{"n_layer": 13, "d_model": 96, "n_head": 3, "n_kv_head": 3, "head_dim": 32, "d_mlp": 256, "vocab_size": 1024, "activation": "swiglu", "norm": "rmsnorm", "norm_place": "pre", "norm_eps": 1e-05, "positions": "rope", "rope_base": 10000.0, "rope_fraction": 0.25, "qk_norm": false, "attn_scale": 0.177, "bias": "none", "tie_embeddings": false, "parallel_block": false, "init": "normal", "init_std_qkv": 0.0593, "init_std_o": 0.0, "init_std_up": 0.0593, "init_std_down": 0.0, "optimizer": "adamw", "lr": 0.00219, "beta1": 0.9, "beta2": 0.98, "weight_decay": 0.13, "lr_head": 0.015, "grad_clip": 1.0, "warmup_steps": 406, "schedule": "wsd", "decay_fraction": 0.881, "decay_shape": "linear", "final_lr_fraction": 0.0, "batch_tokens": [8192, 16384, 32768], "seq_len": 512, "doc_mask": false, "train_tokens": 121400000, "steps": 6959, "dataset": "wikipedia_en"}
Each number is 128 + 24 x the weight over its row's rms, rounded and kept within 0 to 255. Layers, rows and columns count from 0. The size above them is the row's rms in percent of the matrix's.

# layer 7 MLP up, 256x96, rms 0.0934, rows 98-164, columns 32-63
size [100 102  86 103  92 107 102 117  99  96 107 112  99  99 108  85 112 103 127  99 102  93  95 101  92  90 111  87 105  98 103  97  83  95 107  94  90  95 101  92  92 107  97  95 100  93  99  89  94 104  99  96  94  95 101  93 109 107 103  88  97 109 100  84 120  98 100]
[[156 119 167 157 112 117 144 148  88 118 119 136 151 117 109 132 130 105 100  96 126 165 105 126 120 127 177 123 122 159  95 129]
 [ 90 117 133 141  93 160 100 138 149  63 137 176 116 125 129 133 174 105 130 141 141 133 145 135 102 101 107 141 154 129 145 120]
 [ 94 139 133 116 159 130 118 106 163 102 137 117 119 157 120 104 120 147 128 147 127 116 133 138 108 165 121 146 126  87 162 133]
 [159 160 111 134 134 165 109 135 130 137 161 111 143 140 110 179 138 149 121 107 101 123  97 137 128 164 153 126  97  98 179 136]
 [134 108 146 111 128 151 135 111 143 122 103 160 159 157 144 123 110 146 116 115 140 132 120 117  85 124 102  96 136 210 104 110]
 [134 146  90 154 115 128  98 120 120 123 135 126 105 133 120 124 107 118 123 150 115 125 132 113 113 153 125 142 127 153 149  96]
 [161 141 178  90  79 114 134 149 166 137 110 139 110 152 103  98 106 107 111 162 120 127 133 154 159 160 130 149 137 141 101 159]
 [146 106 107 123 149 136 142  88 106 129  92 123 141 173 163 115 128 105 155 120 105 134 128 138 126 157 123  86  85 100 146  84]
 [ 97 162 142 135 116 115 116 152 157 155 122 146 155  88 117 121 110  87 119  94  90 118 102 152 128 122 137 123 107 111 123 107]
 [129 139  72 122  94 126 142 129  89 130 139 100 138 153 156 147  98 138 131 158 121 152 164 165 118 129 137 147 119 174 153 129]
 [113 165  95 138 128 144 142 139 168 150 178 146 133 168 122 103 108 151 138 111 162 106 121 139 131 141  99 125 111 167 134  90]
 [155  78 102 109 139 127 126 134 146 169 154 126 140  83 201 120 130 157 124 112 142 149  96 101 111 131 141 149 117 107 103  88]
 [131 124  88 139 138 145 161 132 149 150 126  85 138  79 128  98 129 176 114 135 132 129 124 164  94  99 131 113 116 143 124  98]
 [125 128 136 178 127 130 105 146 117 127 112  94 124 126 138 110 112 101 136 131 148 108 152 129 166 128 150 119 123 110 110 123]
 [153 110 155 149 109 105 127 138 141 126 123 128  99 161 147 119 109 134 195 112 182 137  95 126 121 114 127 134 194 129 117 150]
 [ 76 124 144 103 122 161 129 101 148 104 159 156 128 189 111 142 149 136 142 154 136 135 121 143 128 136 179 132 154 165 170 134]
 [134 154 150  98 145  88 122 153 127 125 154 108 126 154 110 126 129 105 107 114 131 139 152  97 142 174  96 126  80 154 102 133]
 [114 160 157  96 148  93 125 178  93 104 105 159 121 121 134 161 184  88 156 119 114 150 140 104 155 134 102 139 107  85 133 128]
 [128 126 119 127 130 159 126 161 132 130 147 129 136 166 115 124 142 143 145 139 106 155 143 170 161 114 136 109 110 132 125 136]
 [136 150 150  84 120 121 151 163  90 112 149 162 123 157 104 173 127 104 119 147  95 147 120 114 135 143 132 133 178  86 144 130]
 [180 163 122 145  97 116 154 107 107 143 114  84  96 133 145 149 114  96 147 133 143 146 173 117 122 105  90 117 100  97  98 131]
 [ 89 109 167  99 117 133 147 160  86 108 157 126 126 146 166 129 115 110 129 152 112 122 177 108 136 138 118 125 167 169 120 115]
 [156 146 193  92 147 151 136 102 109  99 142 142 146 126 107 147 115 113 135  91 137 116 141 111 136 130  93 119  95 161 126 145]
 [121 124 125 129 191 100  94 120 125 131 144 147 155 177 118 103 144 123 121 119 131 134 123 167 174 139 123 138 112 116 147  93]
 [172 120 115 126 123 101 121 148 100 131 114 141 128 110 141 131  69 129 144 119 138 144 173 114 107 128  96 145 130 107  90 127]
 [135 126  83 149 108 172 119 124 156 149 131 184 107 137 145 143 120 143 140 131  81 143 110 140 105 121 137 101 111 120 159 131]
 [130  86 123 131 149 108 108  97 161 144 108 121 118 120 133 152 125 134 106 143 120 136 144 162 103 109 154 134 125 134 133 110]
 [102  97 137 117 128 135 114  86 111 125 172 141 117 138 133 112 122 153 142 180 141  86 125 102 135 169 124 103 144 191 130 157]
 [147  73 145 108 137 112 118 141 108 101 125 148 107  99 130 141 160 112 119 140 136 104 162  56 130 175 106 131 119 114 144 123]
 [106 153 140  98 127 161 151 131 152 132  82 167  97  87 102 169 129 109 129  85 108 106 104 114 118 129 161 114 116 131 120 125]
 [106 140 108 119 150 125 142 128 113  90 139 115 142 124 114 132 182  96 159 142 153 129 147 121 114 150 122 177 121 191 129 157]
 [147 139 133 127 144 133 139 143 155 123 142 122 106 160 176 160 138 138 129 193 116 154  97 119  70 106 147 161 151 120 145 142]
 [ 81 100 163 131 161 142 126 155 131 150 117 143 122 119 167 109 103 112  88  97  98 101 143 105  97 110 130 138 104 151 140 148]
 [136  74 141 159 122  85 118 126 119  89 102  95 171 164  88 125 151 117 107 130 141 129 126 141 120 180 142 127 158 139 128 161]
 [137 134 140 194  97 105 161 127 133 152 111 145 112 107 114 116 146 149  76 111 137 137  86 137 149 105 149 123 143 115 182 117]
 [158 155 131 158 134 152 102 164 165 134  91 146 125 178 159 115 117 164 122  99 136 146 125 157 151 107 148 124 135  97 161 176]
 [145 142 150 127 150 116 149 118  99 106 135 147 115 108 136  80 126 120 129 120 142 138 141 123  95 150 122 146  79 143 129 139]
 [190 146 123 113 125 133 154 115 105 190 113 162 105  92 146 130 128  95 121 107 114 118 131 119 152 114 127  91 115 115  64 148]
 [149 169  88 164 142 136 114 104 158 103 121 172 152 121 128 127 104 116 146 126 156  97 114 148  96 105 144 139 125 169 121  97]
 [ 86 111 113  92 171 126 111 190 109 155 120  86 100  99 103 119 130 141 157 122 152 116 175 128  93 152 146 142 121 128  84 125]
 [158 169 109 177 149 127 127 149 152 173 140 156 102 120 124 122 129  73 132 117 101 139  79 150 104 103 106 109 126  98 146 130]
 [125 124 133 138 153 128 135  98 137 164 113  91  88 102 130 121 111 111 129 162 139  97 132 149  79 109 134 124 128 104 155 111]
 [147 100 120 122 129 147 130 112 110 135  86 151 137 144 157 117  78 122 190 110 111 164 125 147 121 153 154 151 143 102 121 122]
 [145 174 102 121 156 140 153 112  98 133 105 111 109 115 135 124 149 153 137 122 132 154 152  99 210 121 126 135 117  84 112 120]
 [129 140 129 149 141 144 120 138 104 169 155 136 115 148  93 122 160 113 123  76 115 163  95  79 110 107 100 144 117 131 158 116]
 [105  92 106 157 132 117 133 170 154 156 125  91 160 158 168 136 133 165 111 102 143 135 155 126 109 114 126 162 163 100  88 110]
 [120 160 126 108 180  70  96 150 147 155  84 142 132 108 159 148  98 185 138 109 156 132  90 145 168 146  82 105 117 107 149 147]
 [113 119 124 131  89 133 124 129 106 151  91 133 134 127  79  94 135 110 135 115 137 138 155 112 146 108 158 101 169 158 120 151]
 [117 116  98  88 122 128 158 131  96 129 168 109 141 134 134 141 133 158 159  91 147  90  90 111 100 137 151 106 114 129 115  80]
 [ 97 130 131 109 123 106 139 171 106 149 139 148 139 145 156 113  90 154 136 112 143 141 147 115 110 143  95 122 152 105 115 104]
 [158 118 117 101 134 105  86 145 119 126 138  83 145 123 118 143 158 124 131 119 120 104 136 129 137 150 145 165 140 104 134 143]
 [150 140 127 109 116 113 119 116 157 135 123 120 158 113 103 124 112 120 125 143 126 138 119 140 100 133  86 123  62 129 139 128]
 [145 116 114 126 167 100 121 130 140 112 133 118 131 119  85 140 101  57 107 103 164 114 154 120 106 121 104 131 109 168 113 151]
 [152 179 118 163 125 127 130 123 106 134  72 166 126 143 141 162  96 133 161 129 109 128 159 125 112 107 115 128 129 139 166 140]
 [104 101 159 148 116 126 146  99  94  89 105 126 129  81 102 139 119 115 102 140 144 111 113 133  87 151 137 140 162 139 126 132]
 [134 116 140 114 126 168 142  93 172  93 140 136  90 132 180  92 151 162 127 124 178 148  88 168 113 133  96  94 142 111 130 119]
 [143 135 121 170 144 132 144 139 113 133 171 113 166  81 118 144 138 127 134 157 144 121 138 114 140 147 149 139 156 141 132 118]
 [149 133 177 139 156 140 124 107 123 133 166 154 138 116  97 145 112 136 145 134 117 170 157 114 112 118  82 139 121 191 116  96]
 [119 129 105 116 121 116 123  85 117 154 133 136 151 151 146 147 179 107 158 111 136  95 144  65 135 114 113 117 100 128  98 165]
 [145 128 109 136 142 134 134 168 107 119  91 102 106 145 103  85 161 115 131 125 114 123 130 139 139 110 146 116 134 109 113 125]
 [103 105 114 112 165 123 140 116 114 133 116 154 142 143 122 111 122 118 125  95 138 115 152 127 121 139  92  97 124 129 186 110]
 [137 126 177 104 147 181 164 128 109 134 133 117 114 108 111 138 142 134 152  88 150 138 114 164 136 143 114 164  93 111  88 132]
 [129  96 147 123 179  80 128 131 112 153 135  98 108 145 129 101 141 106 137 135  94 104 155 144 116 133 127 140 132 124 112 108]
 [126 107 114 148 157 184 126 172 162 129  85 139 109  93 166 118 146 118 123 119  72 147 142 137 114  87  97 132 107  79 120 110]
 [156 137  97 117 134 180 128 133 131 139 102 154 137 106 121  87 121 145 130 162 148 123  81 116 100  74 125  69 125 169 164  89]
 [135 113 117 139 180 153 130 119 121 140  87 149 114 132 104 129  99 108 138  90 136 153 164 155 132 167 149  79 117 113 117 140]
 [103 108 122 130 125 109 127 147 131 103 127 153 153  98  78 139 122 132 105  98 148 105 117 116 126 171  86 118 117 113  87 113]]
# layer 7 MLP down (transposed), 256x96, rms 0.0918, rows 98-164, columns 32-63
size [104 103  91 103  94 107 102 114 100  97 109  96 101 100 105  88 110 102 119  96 103  99 101 105  94  92 103  93 102  97 103  96  81  97 107  95  94  94 100  95  95 109  97  96 101  97  96  92  96 107  99  98  94 101 100  94 103 105  99  93  95 107  98  92 114  98  97]
[[137 143 140 143 102 125 176 123 137 116 167 154 107 168 107 185 149  96 113 187 127 131 135  77 157 155 100 121 109 113 124 110]
 [131 142 138 150 165 200  96 129 113 126 126  94 172 110 132 160 155  96 146 138 131 143 104 146  93 183 115 124 157 116 134  84]
 [132 166 130 101 196 134  76 105 120 140 115 203 119 138 123 152 104 107 154 124 122 122  90 111 144 114 133 101 122 139 105 152]
 [126 140 109  97 103 120 153 128 144  68 134 141 102 163 130 123  95 147 119 124 134 124 165 110 159 158  93 138 115 185 176 142]
 [119 150 110 157 133 109 160 128 132  97 144  79 113 137 145 138 185 162 136 136 140 134 140 145 125 152 141 120 134 139 152 122]
 [120 151 128 142 164 131  61 131 156 171 114 116 132 142 106 168 112  85 130 163 131 105 136 109 105 111 138 119 154 116 119 103]
 [104 129 106 125  87 122 192 131 131 135  98 101 109 151 102 127 126 105 130 176 128 147 194 109 151 146  90 140 120 108 164 140]
 [144 124 113 123 102 111 112 108 105 159 127 112 106 128 119 141 115 106 137 107 110 144 112 139 125 135 107 129 168 138 110 130]
 [108 127 142 110 129 127 176 122 136 153 148 135 102 118 135 147 129  90 149 135 136 169 106 131 129 164 142 171 120 111 139 124]
 [130 160 151 172 137 121 128 117 152 144 131 103  89  89  89 150  96 133  91 145 123  94 122 117 184 144 141 134 157 134 154 107]
 [ 91 150 110 144 167 131 163 174 134 126 136 120 122 114 136 113 140 116 128  89 150 110 134 101 138 154 108 167 126 169 150 152]
 [163 136 106 119 130 104 136 127  89 140 144 112 188 105 153 159 158  98 140 124  97 134  97  69 135 133 143 119 144 123 130  72]
 [ 66 109 120 119 109 164 120 120 124  89  94 134 122 107 161 153 119 156 122 131 134 157 157 115 128 176 123 153 135 132 183  85]
 [ 88 109 131 151 102  90 148 124 132 110 120 120 143 112 120 135 144 144 103 135 114 122 119  85 125 165 163 132 121 111 156  90]
 [165 104 122 125 103 135 136 107 126 111 138 159  66 104 172 145 114 115 141 110 153 179  95 100 167 111  96 132 109 171 140 115]
 [105 101 131 116 144 126  88  84 167 137 168 124 149 124 119 143 100 125 140 101 148 117 133  89 148 175 144 157 154 144 147 142]
 [112 165 121 137 162 109 150 159 126 136 148  93  93 141 114 127 123 131  55 130 138 165 137 140 143 191 104 159 149 136 104 152]
 [158  86 124 177  85  99 136 142 144 120 145 143 154 160 106  85 132 146 110 123 110 106  85  99 105 105 129 149  77 116 101 155]
 [ 91 131  84  99 104 106 122 153 112 140 136  91 128 116 137 144 118 138  90 150 119 127 134 112 197 107 129 123  98 120 117 116]
 [164 115 117 141 133 167 131 129 126 146 128 154 113 100 110 138 142 104  97 149 110 146 157  83 170 116  93  87 137 138 125 132]
 [122 142 107 149 153 147  89 133 110  96 113  93 149 115 118 139  77 146 131 127 128 145 125 112 127 137 105 143 154 110 116 122]
 [123 151 112 146 110 169 220 142 142 136 135 119 141  92 121 135 122 140 113 197  96 123 154  93 161 129 136 121 126 131 134 113]
 [126 116 166  98 144 118 141 107  94 158 146 112 108 112 166 109 154 100 133 138 126 139 156 108 149 183 118 144 121 109 139 153]
 [130 120 173 146 115 112 117 118 120 129 123 124 103  83 107 174 153 123 124 106 135  72 101 142 124 155 108 162 133 119 144  91]
 [133 139 122 139 123 138  82 131 153 142  97 110 150 141  85 128 172 154 125 157 157  72 120 161 110  97 138 113 178 149 130 116]
 [150 160 131 180 146 160 111 156 142 130 179 146 120 118 124 122 134 142 100 113 118 140 164 114 112 124 103  76 125 153 160 141]
 [131 114 111  98 102 137   7 136 203 134 160 136 159 134 129 140 132 191 142 125 104 133 132 158 122 137 137 155 104 141 152 102]
 [149 151 173 115 141  74 118 120 119 148 142 191 143 156  84 133 107  92 125 168 156 134 130 105 111 112 156 120 117 143 124 158]
 [183 143 121 158 138 156 141 180 141 111  76 151 131 111 126 106 108  91 152 147 134 119 129 128 137 135 117 126 129  93 142 117]
 [115 133 137 159 131 105  88  97 130  77 109 123 162 107 101 143 127 142 161  60 105 126 120 122 133 127 109 119 115 145 137 136]
 [156 164 121 104 138 139 133 142  88 196 137 153 152 138 138 129 108 126  82 138 134 130 148 158 130 115 126 167 136 108 127 129]
 [123  87 153 119 137 128 127 149 121 161 123 163 119 113 142  81 124 135 149 160 128 153 125 155 100 134 104 147 122 132 121 149]
 [126 119  93 140  83 156 126 114 138 125 125 121 135 127 126 139 125 122 145 144 161 148 135 127 113 141 116 129 164 167 135 135]
 [159 115 121 133  87 109 120 115 101  86 116 102 168 191  90 114 145 105 129 143 124 117 131 168 131 137 165 131 158 145 108 139]
 [112 106 120 124 146 129  91  99  90 151 112 127 147 122 170 128 166 152 132 107 162 120  92 159 143  90 145 156 104 133 137 168]
 [103 179 132 121 133 100 143 135 125 129 144 130 136 117 144 115 129 122 112 103 146  78  87 106  96 102 121  91 157 129 149 107]
 [103 132 152 137 130 121 138 123 113 115 119 110 130  73 155 167 140 167 126 121 151 170 146 104 125 189 131 139 148  77 156 119]
 [153 139 107  92 156 125  94 131 116 130 122 126 157  89 112 161 143 108 132  99 135 157 159 122 125 107 123 122 135 179 145 139]
 [131 123 120 128  99 109 161 141 105 148 119 147 123 138 120 104 140 136 128  91 143 115  94 134  96  96  95  88 104 128 125 186]
 [136 114 146 162 140 202 128 125 133 115 161 155 150 140 147 150 134 141 159 128 135 105 184 152 108  73 147 127 116 111 169 124]
 [145 131 148 132 125 147 156 137 132 154 146 113  80  91 108 109  80 124 140 142 126 104  63 154 112  97 107 104 125 108 135 150]
 [ 91 134 122 130 171 158  86 167 125 134 129  79 124 108 171  98 115 141 128 126 154  85 105 120 169 151 125 146 103 119 111 103]
 [168  93 101 124 133  96 136 130 109 151 164 147 166 133 141  84 141 137 137 131 124 151 150 147 116  82 101 149 133 101  85 124]
 [156 131 134 129  94 133 223 142 126 104 152 143 151 128 117 137 130  95 102 136 107  97  83 145 129 151 125 119 172 122 129 135]
 [176 117 133  73 133 119  97  88 157 121 110 167 113 113 116 123 142 140 131 140 153 132 133 182 118 145 156 152 119 149 152  74]
 [140  84 109 171  85 147  81 103 131 132 120 120 139  98 113 131 131 109 119 141  74 116 113 128  89 102 136 123  90 136 108 136]
 [154 170 113 111 139 102  99 150 160 117 135 119 182 112 130  97 123  98 114 166 158 130  78 168 106 134 168 116 132 146 160 128]
 [ 89 167 117  99 186 134 205 118  88 105 122 164 108 111 151 107 132 113 127 108 114 121 106 121  98 120 123 119  95 134 122 175]
 [104  93 152 176 148 165 179 134 137 110 119 114 132 115 130  99 126  83 126 154 145 145 182 132 123 133 146 121 135  89 142 109]
 [114 117 149 139 138 107 186 111 148 171 134 116 121 146 143 179 131 131 118 122 136 110 141 135 141 133 122 118 172  85  95 105]
 [159 131 158 112 114 154  49 120 116 115 121 115 122 137 164 128 142 158 118 162 108 117 109 153 131 165 101 104 149 159 123 159]
 [137 116 112 117 159 140 179  45  81 142 127 153 131 106 110 140 129 174 136 107 146 127 134 143 137 120 112  93 141 132 114 115]
 [129 100 132 149  88 119 127  84 132 137 117 115 134 150 117 114 127 169 171 100 116 118 102 142 163 131 123 139 151 121 135  92]
 [ 91 137 118 126 115 151 101  99 124  80 119 145 154 130 135 106 135 202  86 157 137 151 152 107 139 164 120 123 109 117 113 140]
 [146 150 121 146  97 142 176 115  95 128 115 111 141 130 138 100 145 107 110 117 136 113 130  58 136 125 163 130  79 132 175 128]
 [157 135  98  91 112 138 117 135  78 132 111 129 113 108 127 121 142 101 155  75 144 102 152 103 136  96 117 130 145 116 137 176]
 [124 126 135 133 111 106  96 115 137 124 141 122 173 108 140 138  94 129 129 140 148 113  89 120 130 147 157 100 177 105  87 134]
 [154 122 140 115 127 146 114 147 148 137 116 118 122 144 120 144 141 135  87 131 145 129  63 101 141 166 104 134 143 138 142 194]
 [134 112 153 147 158 127 110 131 131 183 171 143 133  98 136 113 135 109 104 131 148 109 185  48 127 134 116 129 157 142 153 119]
 [112 115 127 139 137 113 109  73  56 100 123 155 134 112 151 166  96 155 133 150  84 121 141 111 110 133 110 121 109 137 161  96]
 [172 134 137 151 139 121 160 143  99  91 166 109 155  89 135 167 152  98  83 153 137 103 114 122 123 157 165 105  83 146 112 131]
 [146 163 117 140  98 140 118  78 160 105 141 144 118 176 164 138 118 103  92 152 113 107 132 121 167  92 114 115 141 183 135 106]
 [117 134 141 116 133 151 124 174 154 117 136 149 116  88 102 144 127 121 125 110  63 123 125 116 103 115  70 168 133  84 142 125]
 [115 115  88 113 124 157 147 199 164 124 144 100 143 112 148 144 152 146 146 101 107 191 156 121 123 128  93 114  86  92 151 114]
 [167 100 131 131  95 129 183 122 101 166 109 116  97 112 146 105 127 120 136 113 174 118 130  85 117 132 179  99 104 140 126 134]
 [ 89 151 144 145 146 134 134 121 158 158 149 148 117 150 122 125 142 130 105  92 104  72  65 115 115 131 158 125 187 126 122 142]
 [122 131 173 126  96 161 106 170 139 108 140 148 142 149 143 117 140  75 140 129 116 143  98 108 129  91 117 148 131 189 132 143]]
# layer 7 MLP gate, 256x96, rms 0.0997, rows 99-164, columns 32-63
size [102  76 103  93 110 100 116  95  99 105 100 102 101 115  82 114 108 134  99 105  94  95 106  91  79 104  73 102 108 105  92  84  81 116  89 100 105  96  90  76 111 100  96 107  94  93  85  93 107  86  95  96 103 104  99 102 109  92  90  97 115  91  75 114  95 112]
[[125 122 113 123  97 123  69 147 143 122 160 113 136 107 146 124 128 162 161 133 107 123 116 132 125 112 165 121 123 101 142 124]
 [ 83 148 155 118 149 115 126 124 127 110 101 117 117 155 101 153  76 115 144 154 141  78 124 141 161 132 123 153 125 139 120 145]
 [102 147 134 143 135 151 100 139 101 120  91 156 157 126 145  88 138 161 132 174 139 126 122 109 138  98 165 123 146  64 108 134]
 [124 119 158 130 102 126 138  80  83 106 129 148 139 158  80 116 110 105  97 116  96 115 154 135 121 142 106 118 168 166 174 117]
 [110 131 120 131 125 149 118 157 110 146 141 175 145 115 112 136  93  91 154  94 149 110 154 104 105 129 117 148 165 135 117 169]
 [127 159 124 132 110 151 140 116  86 143 137 131 152 148 143 144 105 115 151 124 145 152 119 101 125 122 167 130 138 131  96 117]
 [121 144 136 140 130 148  83  94  99 136 163 106 124 156 140 130 115 152 159 168 101 107 185  85 106 146 161 123 127 159 131 130]
 [ 88 161 134 113  84 140  69 114  94 144 129 132 195 110 113 113 138 128 119 136 120  70 134 175 147 151 155 107 124 151 126 150]
 [126 126 116 154 121 169 136 126 147 153 168 136 135 109 108 149 151  80  94 167 149 122 176 107 177 114  99 150 135 161 129 143]
 [ 95 113 136 124 112 152  90  96  82 130 135 140 185 162 135 125  73 114 100 129 148 117 141 134 101  95 113 150 149 130 111 176]
 [123 107 136 132 133 131 124 127 129  95 127  99 124 119 145 122 146  99 158 154  95 114 143  88 100  88 152 119 128 147  99 130]
 [132 104 129  93 161  85 126 122 149 160 129 139 144 122 119 127 118 157 112 152 143 119 162 117 123 110 100  99 102 170 114 147]
 [118 182 155 105 123 121 141  96  99 134 180 133 135 127 117  83 156  98 123 166 112 152 149 112 109 124 190 108 159 157 111 116]
 [116 135 150  96 150 119  92 148 114 118 102 120 139 166 124 135 159 127 167 123 139 102 168 126 114 108 133 115 153 145  87 160]
 [149 114 105 127 139 104 120  96  98 129 145 119 164  85 126 126  93 127 127 129 155  71 168 102 142 184  92 153 117 152 111 146]
 [118  95 139 134 133 124 114 125 144 128 112 172 134 136 157 123 140 117 117 148 122  87 160 127 129 149 103 139 138 131  74 139]
 [104 148 111  75 135 113  92 152 136 128 152 129 148 137 116 134 146 167 144 150 170  86 135 105 157 145 142 113 135 143 135 161]
 [136 106 117  99 158 113 100 103  83  91 111 114 121 161 154 120 114 142 130 179 152 108 131 108 137 162 168 131 121 127 126 136]
 [119 153 110 106  88 123 101 150 101 148 184 159 149 136  98 114 110 140 163 167 144 110 132 140 133 143 172 170 153 105 141 126]
 [105 153 140  94 145 162  80 141 117 140 121 118 123 134 125 110  92 140 190 145 106  73 151 115 128 111 129  89 134 131 131 161]
 [128 125 132 129 132 141 169 150 123 149 184 122 132 144 134  79  99 152 140 152 114 131 138 146 136 118 161 176 176 124 143 101]
 [ 60 130 140 128 131  73  98 137  85 140 137 120 113 141 146  99 130 147 116 162 165 129 132  92 132 156 174 189 151 127 165 158]
 [105 111 114 115 120 112 108 152 127 111 166 154 154 127 101 133 149 139 134 143 180 126  95 124 150 153 154 175 154 130 118  98]
 [153 147  98 162 132 126 128 101 106 180 122 115 155 128  71 123 173  89  99 128 133 152 135 147  98 147 116 150 156 160 103 151]
 [122 131 125  87  98 135 111 102 129 109 149 154 135 155 138 125 139 163 120 123 152 125 114 156 134 151 172 141 119 145 144 169]
 [151 118 117 130 139  87 163 142 101  99 159 176 155  99 100  89 141 150 128 119 107 101  90  97 117 151 132 158 187 165 170 121]
 [120 158 163 120 132 113 151 137 100 128 134 149 162 128 101 151 135  82 134  89 161 131 176 113 116  99 140 144 139 137 137 125]
 [128  85 157 157  99 133 117 111 125  69 179 153 137 168 105 132 144 160 122 145 162  87 135 122 111 159 125 129 125 158 127 147]
 [105 151 119 125 126 114  64 152 109 110 114 143 142 148 138 138 127 162 190 124 139 122 130 129 128 136 128 117 131 157 174 137]
 [112 119 152 133 102 120 113 101 118 119 126 161 120 138 173 150 126 123 174 152 113 136 124 148 121 102 161 103 141  87 134 122]
 [ 68 107 140 118 126 111 112 185 100 138 129 121 180 151  92 128 104 137 157  94 150  88 185 156 113 143 121 104 159 104 120 118]
 [ 74 129 112 117 126 100 144 122 162 127 146 118  86  80 137 130 150 112 164 106 144 124 108 123 112 136 164 134 133 114 129 150]
 [ 99 136 150  89  97 132 129 121 144  88 155 143 126 132 133  99 155 136 140 124 162 101 135 129 128 110 163 127 130 171  75 158]
 [ 73 123 170  78 111 137  90 117 140  88 127 155 129 150 136 101 173 110 147 128 118 143 127  68  92 159 127  91 151 149 131 125]
 [143 147 121 121 183 153 117 127  95 118 149 132 182 112 107 141 124 134 125  78  88 112 125 120  90 113 105  95 111  98 145  97]
 [165 103 123 133  88 132  82 118  99 123 160  89 142 143 101  73 134 151 131 138 138 123 123 157 152 116 151 205 120 136 130 161]
 [153 118 137 124 103 115 109 160 169 141 146 144 110  92 106 126 131 146 134 133 179 125 114 104 150 103 126 101 145 139  93 124]
 [144 102 186 127 136 148 110  83 138 134 105 152 147 121 162 102 139 147 108 131 105 149 108 138 145 120  91 147  82 129 109 128]
 [103 111 107 143 101 119 113 115 120 129 147 132 128 117  87 103 132 122 101 135 173 140 130 137 145 154 173 144 157 111 168 149]
 [117 136 119 152  75  66 109 125 122 129 164 147 149 142 132  98 160 116 133  95 162 127 144 147 122 143 114 121 127 106 139 166]
 [104 129 147 141 138 138 112  66  95 129 129 105 156 114 128  91 112 143 127 101 158 125 188  85 130 118 116 107 137 149 175 137]
 [ 63  99 118 116  92 124 108 155 104 158 110 116 164 109  83  99  98  81 106 103 146 106 121 144 167 172 129 129 137 131 120 147]
 [138  91 129 169 105  98 141 106 116 118 111  87 108 122 134  67 112 168  98 122 122 144 102 151 143 138 119 120 166 142 164 143]
 [158 124  92 157 119 165 112 137 110 124 111 147 146 163 151 114  83 135 118  87 129 135 158 110 134 108 140 141 141 109 123 128]
 [112 105 153 123 158 121 134 152 126 110 114 137 106 137 136 148 167 120  89 150 124 113 164 149 128 141 108 107 155 166 121 123]
 [122 127 103 120 158 102 157 107 133 112  92 125 118 143  76 149 116 133 145 133 106 109 160 117 141 139 129 152 116 161 149 152]
 [113 134 143 127 148 149 150 109  91  93 133 193 128 153 130 145 136 110 116 138 107 128 112 106 126 133 155 103 125 128 141 132]
 [138 101 134 125 134 150 140 117 141 142 160 126 149 120 108 105 113 134 131 125 125 100 112 128 107 103 115 102 114 144 122 120]
 [103 118 119  37 106 149 108 110 138 135 121 137 168 102 152 117 125 168 137 159 109  81 103 132 113 134 115  75 124 128 106 131]
 [106 130 158  99 110 152 121  81 119 118 149 156 142 137 145 139 127 174 129 163 178 105 146 135 132 157 116 110 158 153 133 160]
 [121 122 161  96 156 126 110 164 135 124 143 122 147  97 105 138 103 125 124 169 139  89 122 127 127 151 124 124 143 146 114 110]
 [133 110 152 132 133  80 138 118 104 104 116 149 159 165 116 103 148 115 131 104 137 144 130 124 135 140 102 120 135 115 122 144]
 [143 132 148 151 141 114 122 115 152 115 101 204 137 131  99 136 141 165 121 102 128  65 111 160 112 147 169 131 138 125 167 173]
 [138 117 116  89 141 135 115 123 125 105 148 161 132 129 108 126  99 147 164 138 122 125 165 150 143 169 115 172 133 141 109 151]
 [ 78  99 133 115 131 151 103 112  69 119 144 168 118 116 133 116 125 132 138 125 136 146 155 130 113 104 135 126 139 120 149 153]
 [ 89  91 138 121 102 116  94  76 111  95 153 119 127 138 175 108 122 136 152 146 126 112 112 128 122 117 128 123 106 121 137 119]
 [132 104 118 147 100 141 127  87  72 134 136 147 133 136 130 120 137 117 123 114 109 106 148 135 114 155 126 137 111 110 135 122]
 [119 106 165 126 144 152 119 136 142 112 145 131 154 101 112 121 104 162 106 135 136 114 158 143 125 147 114 131 147 163 130 111]
 [169 106 109 159 115 175 138 136 117  89  91 131 102 120  85 110 108 166 107 145 117  89  94 166 154 151 152 151 132 160  70 124]
 [ 95 139 125  97 114 100 125 135 112 145 130 157 161  67  79  79 146 138 116 117 144  80 110 110 152 143 137 107 129 126  99 123]
 [104 127 154  79 135 122 111 152 132  91 166 121 163 168 111  77 125 138 101 116 110 127 109 122 120 162 152 153 113 124  86 133]
 [148 109 122 137 139  91 127 149 125 112 125 100 125 169 139 130 147 132 165 126 158 111 156 116 111 154 130 146 160  92 121 112]
 [ 87 130 163 117 123 163 110 106  92 127  97 150 131 129 149 111 154 150 129 143 133 128 122 111 108 111 160 121 137 152 104 169]
 [ 96 100 149 101 108 118  59 119 122 111 172 131 130 164  98  85 136 165 148 133 123 123 143  97 121 131  97 152 153 124 125 170]
 [136 103 172 125 130 137 113  95 132  90 137 117 165 126 118 103 120 139 153 122 128 119 170 140 134 159 120 177 107 103 123 115]
 [152 169 120 127 117 115 122  95  72 136 124 151 108 142 127  78 112 138 122 122 145 144 165 107  77 152 152 135 115 123 142 162]]